config.yaml
d_model: 224
positions: "rope"
rope_base: 10000.0
init: "uniform"
init_std_up: 0.0205
lr: 0.0108
lr_head: 0.0239
batch_tokens: [65536, 131072, 196608]
dataset: "wikipedia_en"
Each number is 128 + 24 x the weight over the matrix's rms, rounded and kept within 0 to 255. Layers, rows and columns count from 0. Numbers have three digits each.

# up: layer 5 MLP up, 896x224, rms 0.152, rows 813-865, columns 0-55
# down: layer 5 MLP down (transposed), 896x224, rms 0.0533, rows 813-864, columns 0-55
up813:143124124137128129130128137096138112161134096108096138126058159105164160131159137135119121148097121140129142075135160163095088144147107125127107101135143114120149124148
down813:160115140128170156145109112140111188126098114135088134132092112143105139129134128103116134108112097104155135130154169144113090092146129091112079126143123140115164124136
up814:112133121109124141074069164126118128142134154140169120156126136111106146121099146153125124119094130113125156118136133116136128111103151167147115100121127116110122108079
down814:138154131133137130111094130121085254156150089109149121122127127145144137125114093072107110108090095159143124095106154134146155153124109125136116121108098130143174123132
up815:186145129124113156153130140178087099120083101153138143121171125131159140160115122093110119134155135129127112140123132124133064114117164118091114104080148178106147104086
down815:129187146104059155131109126117122111131120148123116166145124159125142133133120155149131135122083131128118102144125101100136152092130096119118099195116133106125145105081
up816:090109079096126139122124146107141142132112132097111169138143150096120160155126141135155079110131153162150145117123091117126109114119137154119148169092087121130191127143
down816:181124109161161161106110134164104121120109128102124160118116148112131143093124103105151158078140125103118131094135110156147089126080055107128143130127141089150138103102
up817:121146110127141098109113141139114140139143128189109138142143124145135137132080140083096125143136100147143124160116124164169076141118159106103132134129134136116170116153
down817:104113132155141092107119159158124148098163118135130143122130096139103142111133100105108168140120132137087135165107158170158118147146081184200092175155120129129149155122
up818:110155127128181121147138128140138158133087128118122084113157132109152159148122147120099147142130085143131121089160101109144106112145135101133165148083127159101136109143
down818:111114081130129092136114150161105115158125077111115111173102132104162096130114160144092151138123139106158126142153119104158145109143148164136144158133111104101149089134
up819:126156127151154197154131135134126103099134135079148149126110184130113102096150121083138141133074148139126111123115118108098137145125161147113114145129142124164142125108
down819:149177128121140102130162121141115055127131097140084139159135127137169107131148102125115143093119132115144137165144118091111125120140144161126117131141168119126115112143
up820:109241098107166132119134161154117138111132149161120139181143172117122152154162079156105170136142092182105151080099110182114141156109130121123182146161161122121142105125
down820:134123164132086130137145162125128145139101147163136138116113132147102122150146139139098131087131146096103114104092121093124153108135173125123130179180105189158158146131
up821:106118125115175128106122118151138109127172145141152096107138149101171122123121131088108124184157151101138139142098139151144131132148111128142104120120126138096124144159
down821:140108137111129121153155128127127089149145138154143104167151124128125143155131109106108109151141154071159120148107149108126129116155144134162186158132160124127109110086
up822:123116102140105138102145145122148165060129141143110176127114122138134178138086113108118133108128130151163078114116119153156171148127110126105118128139132162118091091130
down822:087158158076126134142154110110160199139119171165153163133144136114108094115122128154167130130158151144124130139101126114128105138153102128121142094122148103136119119134
up823:126109082120118098146183131126122150130135141111126118120141121119124062094096088153114130115113131187106145120187109150159099161092127141101174101161102134155094121152
down823:102138142142168096149142170122146169165126153076157106171159127107129149152120140158126178137146136142115138129154112149105102145109072132095108115121081130140141130121
up824:168119102142100113112159094118141065126114119131120136108125117066150114117088114118114160128121107151099166177082127204076124152107141165142118169163145129142146115118
down824:129155064163135156142136137106123062119139119125135111074147134144145144177101139110108142127122140142132168098167135110134147117112139141128098135165143126150149146102
up825:091129125132155194108110115144114133094123107112102106110101119084156085121112121072118128174126153123148129131117107106126135089131098096115121104116164122102152112140
down825:127113131174117210149115177163136118131119140131120124131152151121122135108162123163135126138172119113117146100140077148127070111130121141109078145143114154100118113116
up826:102101121127165105140106139085109120126148101141173132129125099123107147133131105139098119122104098127160185156126157146118156119126139127129076110133148137141149125132
down826:144137099133122137114127135149158243096140125143163081090099043126117171134104120133110123165108107147114123171130127141114108144122150131139100137140116112104166123124
up827:126056125151159133132119121168133127127114132151138127125095145150109144150117100120144112134157119133133112139146115116133133142116150104119168098116135118146149123127
down827:128130111120092153090101161113141132158161116136133134136119104147117135126154120138143166086154119145141118129119162145104121148094175151153139176126115118089111087100
up828:130099133136169156132160176157140117095145122127136143150105179135159116126124108168105074141097127135145091140106108108171144144127158126117147135114155149104118142099
down828:106078157107198125162172110152069137101161135110134130123099108126148167152080141161134142145118088160102131119122114141122113123162153128098111112168153107110151152156
up829:134153108130156092163138148119138143118154113134073137165114147142087096132118120123124145143118129132125125107137135131148135128164135100110170102139139135134086118157
down829:170150139142153123190142074123108157097142141117140148143122111115068118124171127101127115137152125125141123098153106121131117125171126145127128113118127159137083132134
up830:123144084139133075133155098139138155105082127133133102114091186109102164151156098138109121180129141153148128114130159158186108164119136109130152166138151169120108078104
down830:163114140130131123172133135122129160124121120130176111139148127177145143161109122158148100102117151110125083139134115177132101156121098145136172143094104188109115083088
up831:125117095169064121142142133131159139129107122073099128159132172117089150164121116109125121153147180101098124113111144098098113123148178133106139082121170134137185101153
down831:180126133161146112136103133123114144179086160132155128127150139139146132103142133102149113159105151132099141142030156090139072118132148127129126111124109149142165148155
up832:080125121133159116134124132096164152145140120112123149137144145122113126147132119094126115135110143143101129126099099134143154184141147137129130154137129114152133154124
down832:107094146152106086125130106111132153138159098110143175134140108125120115118141081116101105120129130139105136140114108104122163138102121129113130178132130152162111167111
up833:138112104147155150125108110114109128173129092116160146118135156143193158157155150151141120121152108160128153123078152125138147169118138117154063116118098171122126136149
down833:167141146131128111145158129070125079118110101166145120176144136090152141167130109121075102101150134106114155121142134111131101104130117127113104146144121156136084133104
up834:167121154143142147091140144080123091138151137165130179083094118127146105114164142113114145137104103142142123129097148146153120122120162114113110132105144115137090129123
down834:152120141161156165093098155100081097124132144115164141135114147122134122131086137155132123143086107108099123163119113131151124117139098080146112154150134097134172142153
up835:101146111152169148148123133201132142120169156132119124092070118121124099092165112108136143139111129161147170140156117138153096143112151073137174142092135163106129116105
down835:138151113088160153084155132130133104092179088163126107066087131150119138127135120149114125097132155135083188162110106156158091162115134102167130114136102134114099140074
up836:151163103114108103157105129108179159139087126154137121130055125138141117166113158122151141138117102123158122152090108146097123169136181146156202123146109115163128118124
down836:106085153104100128136143119139144150131126119142117129108159129107147103153120143124123205135160128083159150145104150091122140110142129194160132100185101144166132138130
up837:141106125119168117113107141172101109108144156094160118125156143129149128156176144150111167147097109128127065194176145139095109149207165113122116094128176139171135123117
down837:159132133053213131146086121133153101134145139181095114124148126127145131126142112120143141141125137122121192113120188116157163124134156098082190142110098157119081134162
up838:100154116119155127154165126131114117115114146145128095137132111106131135099103100126117106107139130112129109055151114123131119109103117103139139123157131096149164113143
down838:140125130143125125155105166090094154128126122103156092119173133094139127113133129157110113109131108121122121139069129163126138134112095127148100156157093088179097150109
up839:085125155126113158135165163113129149140107113138109123135145167153130145137101169139133178086133121115146115151126107192134083135133155103101112155112070073078073110131
down839:081126104142179131116133146128117155128131133114147099166103087165086108118092081121143157127133171135124137115106139118117070170134118138137091131130087118111130178112
up840:165128102132119091115137098128130189104086130105114116142094114144110068131134117166147160090163129176140101089132107155098147114151177146082109131111121179113118107116
down840:111099113140133111136120103143092137085098095130153131113114112143153106106188154135131154102103144142130125143120137141105158116146180143110090139130106138145108152101
up841:097116132166131148134134135119162136113144123113129100107154145116100125132107132128157153121099125123143124136109134093154114161180140178081122113142109099184146120118
down841:126104157124136174152094137096146150142180090156130088113144164112132099114115115129140125130140132154150093099163112060096156116085131120105130132121073089157125116100
up842:087132097150092138147157122145124182102053159106112102133162131127140122152180129099157163111144125127140129098143126109077102137123151146101155178110161138127136142114
down842:153066103122118095159081115183073173117107102098159123135092155136144146134167124144101128107127156098119168133137100119091159140108159195120122102133151109128116119069
up843:146127118106064128137151150149166172135112117135156171131076157140162115109126126100133134139149124091171138155110112154085154121126173163128132154150135145119135121130
down843:162072116147057148129132162122122184104138125113124117142124103159167109100113112132139171161146096075135146169083121157114150114137129120190144133127131170111168135113
up844:123117155124148105109150119130113093115145109147130149116106122163087105096122122114141151100087098133131138139183137153138113136141118129143127127175155125162136125130
down844:143104152098131149130164161141088116100110157128103124091129171129140137126159130122065101125157150114150119169124114145124153123192138119146153136124113125161146105121
up845:138131112071181112108117136152164163085084102114136141178121127120117080161128130137110141145162105143129166172087149179092134175122204145145104143118184073146051133131
down845:170109180121167129140091099160093155115103144124148085118104113129153092169153086111111113167138171115146160144146104127160165106133162131132085127039165076069115114140
up846:120119123126117122145107096147118129123130135072108111142101127081085132137116132115127142119158123135120113132149117121137136147157125107161152100154113130143146149157
down846:127103093139154131136151123127119176079125080144087112115114122126102136134089166125131145102162147170143132132112162139145148119144141128129124143103167118120109117115
up847:128159104151150098126106109138136166154116137138130147111116133131132164137145133147128126125117134135121133158145119092131140163152125120114171121156108104116091142159
down847:102112157151106181101132128126127114149129167130159108107122084157128134145108173154146137101144135113121123124089178141122108138127127148134121141101123153129143117115
up848:114110130154131165116112109150146123145106132129105159154086121127137133103157111140119094124134168133148165120136093104106124141129157124152145112125143185086103100123
down848:136129178133140137175117050131131175118150150127103116099139131122145113099144133147094130154117112045073147152124093128149124127126139140165091107156143103177105129094
up849:156140114201152136107092140097135137102091123136161162149159140147126106083149096122133149101134147178151092082125155143135105112101080123155161206135122113091156160129
down849:164082132119146078119118146111124108170158112135113141109140166111120144085095118088157180134152090123100090115152140115147156152113131055113135140138134116125103170154
up850:122150121130128173129128119112148113127118126144126160108136131130099136100118101151091173112144136119122131108156131124110143137154129106104148148126135107158119107121
down850:155106109135119120117180103121129150114139179141141143139101141180123164139115198157150103113131104127124176107127153149151089090154123114101124144139158116137084155060
up851:115134091136143143118133125143109128137165133145128165106126148111092089116126104122136109133164187089133143156122117111134096165156176140144119176162138121140118106148
down851:175123160139137133145116113127122115129107107138144088152053093108141129105118108109128148121144115158137136127135144144115126159105161137130123194160090124135140118136
up852:135134147146160117147139147107110094137174107141153131119141138137101130095131092101107144120167124113140130117121120105130126126132157101163088121101104168134139122105
down852:141088146100133107166147166090097169088118122146132134143098141107085147078122175083141133118174143140100128146112113110136131125120128103126145133120110173082122141131
up853:176140107133102167127150103100111115102120137131133116133122179106147093176142139110117132126133068144141135145138141115165136159120106134123101125116152129101138136151
down853:190125141141087099137112130139113107138115155125145142149148168114092076131098132119130147085138155112079157145117126159177111131133112111150121143149173138086117111121
up854:149114121119132110159117128080087097131113094151125115102134146143142143124130147119130180097157113153138117156136118142152097118125158135121155108151110128134126137132
down854:130143139143128107124125108100121113078170111098182139102162116168167141122128134151103134152174079119102123156090125134119131135150161120115052148127142106138074112109
up855:098155103133111111123176118121136129134170139100125141114140124125127074152086084121128135140128137147131125142130175103133176124172146089124145132134116127129152101104
down855:140143148129098091175138118079148118143120143121139150148126104164163089084119113110112139126147120110105129078131149101096173125128135139115131097179077132090111125150
up856:120144150138122136165104133143144141120097157145113129153110156162112143102147136116099130110159109103143153102136183121122116158108092120157124124161153113141137135131
down856:140102073119172072177161134137087149102140137105146113139145101119128098127115082118146151112124094118136118158096175103143155189119154095133107195137132163146156093103
up857:107102105115084108110137093126151095082117133088088099111110151106118173104111111142116115089137107123146162078111141167147153135123109169126087084125171137175128147121
down857:144091164100134052117135132117120168129118140116144189114071095158121161090088124094122124099122085141158129105133116119181151185142169125152104102094148102116131084164
up858:138147084072154083142122106139117119089111132150179141160154145159131096131133154138156155129124171114097143169108156109169106112159166145175120155130141096144191155147
down858:149132092074098140155085117148144110122068112105149125105107124108195082136128175170127173111114115172106114178140161180129096178109125076114107134159101106125132135135
up859:124137142147122110101117094163100117164116115134117114172096141152148119138110127141124106121125121172114161100137158136110154124115119134146126137122125139132139145100
down859:109124144113126095168139140112151188122130121136139137106145115105128125132111114110108156155112116112129123141092140117150119148133133110095124122133165149097121117149
up860:128138104161113149093117135157117144167149133117137112144114143127109101124160136152102132144126160159120150141078088150121088154123135113169140127183126095147152118127
down860:110147170107120128100154146145115158169132150132137161142120155139144115106135132133180107137132117135092151107126116159139111133138148136137159125142131140142148124132
up861:136158099130116134160168132123108146133124101115119164092172165131123128127151125149147113144153096111174155145155152141118166114143158130113131095117131113153153116126
down861:123120112166161115136123167113156151163098123090175125163151129132144137149132137184111097161104131109122101116140147130111129117171097124105107134106127119135181143118
up862:119115118133134127161102091167105107130119107104164137114163146139120114128122117115154106141153137162102177117123099155080136144144115111101114099132165140127121118082
down862:106133089159123137093135117086107107149127157114120157156123087152167112173142154113108133121115145133186113086138133125132132149090132144138177178125110155134106131165
up863:099156101154130146141131105100138101119136087144143157097133120105121130096128134149087115116139107112141135128097117128152136143158123157145107106110150136166141140154
down863:138152086143110127149131115083125109115126123155168130166143130153084076127130138105100115127120154088126163136121125138161093166161115158137123144127131136125143115122
up864:120109139107128132112109143136101116129152120147105118159145142140142111134156133107108151087133107115114116146132120113160091164126112174110140143147147118128121111152
down864:111119106113158116132167120125143184144120145157150092093140177171167119111069116158107129184095125150102107132133106108123088114095155115139124129166117097105112145143
up865:197101138119105130098103111170143132121155102156175112146054119121125148090124118129118122124093107124126151087110117136126172136132160162114097124121140125166116128152